{"num_hidden_layers": 20, "intermediate_size": 256, "vocab_size": 1024, "hidden_act": "swiglu", "rope_theta": 10000.0, "qk_norm": true, "attn_scale": 0.177, "init": "uniform", "beta1": 0.95, "lr_head": 0.00794, "final_lr_fraction": 0.05, "doc_mask": true}
Each number is 128 + 24 x the weight over its row's rms, rounded and kept within 0 to 255. Layers, rows and columns count from 0. Numbers have three digits each. The size before them is the row's rms in percent of the matrix's.

# q: layer 6 attention query, 96x96, rms 0.343, rows 0-29,32-61,64-93, columns 0-47
# k: layer 6 attention key, 32x96, rms 0.296, rows 0-29, columns 0-47
q0 068:124109096128127111139128146166138138113107155130199117107139128120135116138114123109065131112085118145137125103121112114107158142157076156149110
q32 086:144140158107141075096145129156105124160133130118116149144131113150108101119076109100109105119094101156118189113126158161135164124124115145123101
q64 072:203093122125136134119148113161119147120114138122152151132148163122119100152134109127159093101095128169114126078081120129099126128151135129153157
k0 090:116139112143121112122138118165148120093096126162171143138095142100130105086095100110122110084136109149101113099117130098151141134139111080084153
q1 079:119133126136156123198130200112126141126130130122111116132125110062149099139139124177120119108082122131082119108115146109095122125145151179131141
q33 090:121064105120152135140122132099129118133136103087083122170157112077116088137134127100117144134114140124162114123114127140105143135112157130134136
q65 079:175151147172152137160141140093093137143117171113173155138140092196077112095122137135137135169086155139142098128140114106105134116172118115139097
k1 097:162150082089088136109092146172136106104123129113147156143091154163100106120113126119122140121147089112114169136120144139121136133151085095108152
q2 043:130072106125113163138078119142154107139101154122145168159108104126147170116074084145141116130098105129078136177176113123144111107138139082148081
q34 058:102125126128090100117118119142141117094111145144129138161113169133141108127104114116179126136102116124156145154120119148161130125108139142100089
q66 058:154119109114120132136073113112157130121115160145140134138127164159157118151081099166132097106108126108114083133100112111089142104128138108124105
k2 089:128158125155125148144136124137187102110111106132106187149123127126135143107103113065129098095114088124116094121102083155133093138146101108098108
q3 088:120135124126146135160146125158118128111127148146134122165159117128154103129135131116167097156144103128087126186101129113082155164118140146187126
q35 102:128152110117148139119113160130122146076124160161133128124127142116123141114194138144136124104153116149110183129118127113158079133144106101140099
q67 096:134099124129133173131102094096118136112132123125107115144132132122144142158130141136153091166131127076131103124108129103103126123132206105103156
k3 085:097148127120119146076150148116107110136122103157131105135141094166112144143140099140099102158096144136176158128148105135128135089160115119101108
q4 103:149136153131121112143074134081154119128140124138145141104082200091116124122089151148134120116093101168144147103148144141166148097123126121071122
q36 109:104145179167113108127153128155132130114139117137146126145153143122094135146126134137126100134150130126115157108144151116165143123138112107163092
q68 107:113116144150121122143151107154134159138130149177127134152119116111082136081114127108137152093139103172106107130162145194139152163093118146164120
k4 094:140107128090096133142148134183171094142120110116128133146104109128093111083097130144106103098042165131118122114126129176128126153131180116140118
q5 080:130134147098125084109127172152121124163134178142117142143120111126141102198119091097133103139128061108118116142127121111185123115120116152107154
q37 085:093140135116112130121135075119129129146118139146050152152160134157128146122154104127126129117104112119135116133102135114177119104106133189121129
q69 082:129135186169096132126131109132129178147109106136138133152132121124170092158158114132123103104100130152156138152140097137168118125140091125158146
k5 103:134168131148125172119119116126120128135111139128126119125116126154117065081134127119132092132183115145112082148127079157129168130142116094139105
q6 064:143109139169105117099111152113139107108094117112153133103111138110138115072128119093121118087140138116122086151137164123184130129154095079125136
q38 072:130143144116090100112093126154105092113111143109153159140104180102136138112079104079144133118166104111141152123120141146168164119133105151126125
q70 062:145122164117098149093119100076137100142076107138146122144111164103162116125111080134146119074137095121116166162098141136134160128141079116108104
k6 091:136104115147117121124120137157143134088047127111123149148138144142118140122107109079127113116140082116130123095111070090152127119113137108147114
q7 073:129172128160142115145145111122107108120155097129152101119109110152117097137105124103138148124129125119148088144124141138126124147090152134132143
q39 110:153147156142075126135165130118089116099130097127137135078112138104095170130160110114131135100126159101136106109118149162107141092124120102157104
q71 088:120104132117088151111155141121105129155147146147140103151164136118132105160154115188158141105127150105167144168157146134062166141123115138146139
k7 107:154126148127145123148120102154124137115111108141134127117148095164133135144176130160123107136172128099159092136169145103076111171126134135126146
q8 073:160164115123104128147152133103099114116133129181140110139132117139105125129166162115112136136136077094126105100131120141113090143142126166123121
q40 074:140110147146137126134102134094121160182155099139103161125150130154133168106133163132108151104141132075146094121142139155088130150162126098176157
q72 075:191091088157119132152182137119123127117142155117122140126138086140140153169180154108130138127087143126148117092131140125088096108107135143137146
k8 102:129176162136155144141135130119071130164169116131103121123132112149163114134156152163137089178126169133129162103128069138112118161121133146152112
q9 088:123163094088133100096135129100147134163155171161125155106104155165134102107111141143142122161097139134112118127141081128100117092117121163089111
q41 079:147140119132106163122148134115097150149161129131124119105129096146113090122163116122128143139110105166084080142136137123092118127086120153161151
q73 071:085103107120104116130124107118153152101158104134106118104105132163099145139160121106157155122092116124116161128123130165128114134146131157103125
k9 104:105117132125143123140102132113131146115164124141136096153135094127122145107154088127141124110141189177102129138149147134126161143126119131116126
q10 075:170116099078119119102134153122148113128123142121110105145102126098099090105113078110172109137140104152084122098168122139122136079119114157104120
q42 066:125100128088122102095138121130100131132142159166123140169075124124133104120117134116156127133155099146112124151117124142172094141103126167118131
q74 068:127101124129116068111121126126163127092087165114118145131110190159120144121115069113156117145111137134091157121122151138133123094125189105135101
k10 128:101130119148114080116122141128151124113075171095147159154107157132142107093081127099134137132099070118104143122068104136177098107142124104104133
q11 120:153141136155137121128088128162145150159096145137106171147132155158083131127078146107105102142104104107115186123073106118137091157123137140133123
q43 107:177154124154126099135121139104177104133059095123152129118142149180126180152097125119118145110112128123136133132113071082134095157158145106137152
q75 089:169134141148143097128146162138111107139103158126155148148136106194137113136085140093141097138148146132123138152143120141129151134204107110134115
k11 118:125128122128101134154118132102137106132081140070142134136109130126174112133117106128131139098092105127126106088135127184094147105126094099125141
q12 103:142100158120113126129102120137075134138142101172115092116112110091173122150146100158113140096112158120095136134152155117108094127096095160133139
q44 107:100128113069120132119135119124091154129169155129133112147127115114149135124134094140159136128138147158159126152131137139154118115126134171151083
q76 100:145138128144165151097123122094112153110175150090161113156156107148125130161145105172146155141154145172157134152086149097132156122160125128124132
k12 110:123136109074152160139156109174121131118135140162102107133125145179144144124170136096145119159146108132154130101094140106110156128103126152142136
q13 124:171130098137112154084146117113146137136133167126120128120133113150156121086143124130196104156131083122156090144150123145142133135114122134153116
q45 139:199129120124147122170116124138130144121087134142133137122114099137101178150106133145125086100161080086132098130151115086106117148133113154163132
q77 160:102130113103143112098099122132103141121172185172153109128121162126091089098115139130165139118099109149138132135107104125182142138096119130167122
k13 101:094066088132133097095140135143115128140112180128137142152132132120184139139116109117135113120129129121130188142101129123113121136154101148155147
q14 094:156124108123094136134180133097161079123124124168171147115112149128142143097090095142141131134158176164147137090156126146137149144114132123132123
q46 091:116159111138094147138082151112138150142101145132104174101120126158100148128099114126115110104075102103059128111121102182137102138128128130119122
q78 109:157096097116133075142114111134150118116137115122099165110108139102149128101091095151137106141125142146133161158138089089156067131147190118127136
k14 116:099097130143143113093183131148143124106113129065140096183115167099137143117115132141134154092137099153136154114097149139179134110118159108128120
q15 252:075106119109117136110124082099063128126177094132113102090122100126148160128185124166128150103141136127143123146162133099120129137125121140141119
q47 142:134129122147130152131125110112144106122096168117133130141126148163131149144116131157133142104123112134125163129090151161154113114173082097159164
q79 148:151137081122126120121108134141158094167121166178098118182159144148100136103099125126129086127155117119132132104102092108098130127133107130130124
k15 093:137166105098094194130093131126125114122128122151096122070140108123091066131127133126111132145105133095130119139162094122114111144116148142131129
q16 058:113143166118155102101196184126114167112144127110113095126163130131112150131150142110155151140101154116110138114103149119137090107141149160139178
q48 068:132110105145146167134110128099129126140134134065107113114159103119136130122170099169134129140136154149129098100153138110129106119157140125192150
q80 066:099135109134116168117146113135134150142150103081107108104131118120092106155115170076091161146164144160132119074163155182183134149121170156155172
k16 097:127129151169132115142132135124096118118127144165151088108163154143141117142178146169128133132124142127117157168154164101139167130116152131160119
q17 056:173166135140166147109172157138116154105148133126112116152137119127102088155151135109081132132140149108160106107074184140155112131132157121138137
q49 064:127151144133136163166143120092123125126140121068106090081172140121105128162154092143114118105142172120172100111137132121129139096143147113143132
q81 063:111138109090113147140134124140101128139154093100100145107175134111102142107140143120094137129126124142103147094171165162159132138133129175143130
k17 086:105126166143135120141125089093102139138161149130089107116120141122142120135175149148156176109110158133134122115130166137125115112086086171119110
q18 119:136121127126107103140097078144128106129125108134164139117158160124130136150141091152079149122105179148111151110118148167155144060202095129118103
q50 140:128158144130141133103086132134133199130124115093119112118162127137130096100132095126155151133057150175114070184137135132111098132093119144144083
q82 136:129076155140101131115136074164131116081119076149090137132132127144163133097127105156121161119139121137169166115144137174139149121121126157125098
k18 089:133137125095139156139105163134162114066114114141124156132100155116160078135140124093118120104138116130122160106113114126145120120086072127066124
q19 061:147103115141096115128102135113140102099111125134118162120120120138153163094107096127163132096112127124115148093141118133153102120147077124126085
q51 058:134103090121107102133090163140146126145120171173120139101088151121135094134090127116121124169129104161103155130129127158137127108097111122086124
q83 061:138100112152121130108112158083128114142116173142152158159103140132174123124111104134159111128148139137125186123077099109106107126162121090134099
k19 084:121132104170102117126097112165171123136085147141127151116124143151118153107116146105128126136156114098105136125109132127140144135143149087121181
q20 067:177134155128151114098164141134133159087128105115117097088105145093141132134177157121097103176117123125157135125108130150126119119168152164137154
q52 065:142153106159138156167129128135105157103124100071146092136153091126117151154136111142124131167146147114143136149134102136128116131127126136103173
q84 061:116146128137121148086156131106137116120151029123133115125158092133076122142104148121113126138097140129147148108132187135168120127131145128151130
k20 093:120139120129119143119114156135092133120137110107091111122150131145124108122194151149097157140114154130137124107155158123104138125097140144116099
q21 081:116113099154113110078146142102122148094136101105182118152098155158159117151133126133116122134139154155110138158141170149126110134136146123121115
q53 095:129168090095118102139134088118119086153130125107079125119124082151121150127117058123120125090121131154132106112121096122159095112134108158178089
q85 094:116119136150088112073130149154130122126111119096144112076141202148104114129105142097124146134132112097125177090120114161138122116187088162134102
k21 093:107129158096140163141125163104110133137113138132090121130146107128134125129148106155101130115166136141127073163106136157125140134086151157112133
q22 096:129126122102102164160118120125125136125137069098137150113109170117158120128128125118079127132139146138114178089104167152118137096209124091093130
q54 104:147140115111097102150154127186118080131123156106142155135120104103113149170097099130123112127195136119133159126131110149119179141128158135148107
q86 093:099153119126110125097118138149133094117147144127131168111159127140107086151054128105129138141117134146111116082126155123182142154141100102124088
k22 081:090114083136131139111126100139104109135134124125135153093144100128149105143130128111071134107111143165121120088159150151114128128133093142120131
q23 082:112162119142119143153124142124127110095128130106119171096179085141162124103104134119153165101134094116131152156143154095150080121147122117141105
q55 073:127161140112119117137140148127131125113089111105133152135133150146157110164147140119153120104160109128086164152146127136134167160137135133118115
q87 066:177133126191158138101093093137132094119112121123133121147120141157127107145106123113134138113131157114127140125126064122119175124122127100173135
k23 086:157148152134134121162135177118123125129077184138166130145172105139119179140140149135138123146139097130141118093115108140118109135138113109122151
q24 083:127100122145154104179156110142149141131155132146131151142151093174130150112101141193156167107127152145126143143132164087126110133151161142137127
q56 079:120083137131141104151100099129122132130148124121126165132128158146135120083155103176111141151085142166090072126147148131098175159118157170139120
q88 084:148107136130105172132151105116147125097150113113144103117098095117149124141140094123137142130153159135162125132129062091164133164107112129092122
k24 100:104128134109090129148149120149152147133144107132147167135132122131184101127095123092160121126145163136125131098096121152132133127125120133098099
q25 070:080147155107144150091115091118121200109182113107081116131106133111121160124132142119091122112089114122127154129130094132103122117133174109150121
q57 063:125099125120153147150126125089142123144160121087102125115080131129107092152157128148105123142087170137132140096131100066122151123135114112148163
q89 075:129150145122145207127133167101110130152170113159103088124141140127120143111147152132114130147105132137133147160159147112135170109130119126161169
k25 101:162131130096130154113090125123103100141189135148143098128106156158140136152130095130162121155139110165155126162131124124090144137103104124088069
q26 077:111163121111071123134129143183124139164075122110123132161151157117136123156084176098102100105106113098162152125119130159110094127137121108131138
q58 090:153113105115141135108103103125121105190116160132122144130101125098131102171079120115177138140097125087152133121103144135109170117109085078120129
q90 077:136131116133091150122097159129126116159099169128144139107146145092151134173106146103164142118115098130101167099137145099125121080148099093142139
k26 092:128123140112091112117129153118144145138108137100093121112138123134166114145124178106101177122075129057174153099118144128087123150127134157112123
q27 103:150090174129102131138151101115173081099115158090150151142121169111132104137097138077124125162125126098131150105105131153170158155140126098093127
q59 133:156136139122149110156108153144156124124076155102129137112159119159087153156097141065118100103164106131142114125133116088088120146157133085155159
q91 093:172084137130068148113182131113150094136131128092146125127188138118133127119113107107150132131153131117076169106134124156139114143093136098125111
k27 111:064127134120122143136139202129159142136108120073120138136144175127166114115136161110138168112109115089128136123113127150158111072119165100146089
q28 136:123107127134141127162098144126128137117111125085118109134123135053131104126110113154162152079125090153128124132163162149137124139127115126159131
q60 163:123124114155102152156131130151133129136120099115189121135130084108128110099142139132166150131135055133110138119113117159109121198149115141156156
q92 173:125139125153172170149109124095127140106108147057136107105136133166130162131147111133155193079110106103100111138148130163135148078109143112122107
k28 125:157152120157138171195165127116136151147168138141134104149130095157108114152135128122126119107161130128103102148154130094105117123104162139132121
q29 099:105121149134132126119116158152179131141144146121150132133161127130129147134139109119155129156148143158103103179095164109147166093152127117113167
q61 085:112121131150130146143141110114165103160135159102089116096135149152101108130117112128110130104128149125109151097087119100127121056145144101200159
q93 079:129152106071090154123108133163094131169133141126123148108152146082133110192132124083153130185121106158122145121131116122067110148105124152149129
k29 110:141115112144123163117127074117149133139098128103125134138104136103110134091101112115114163163101127186096126150141145147177137117118130088119104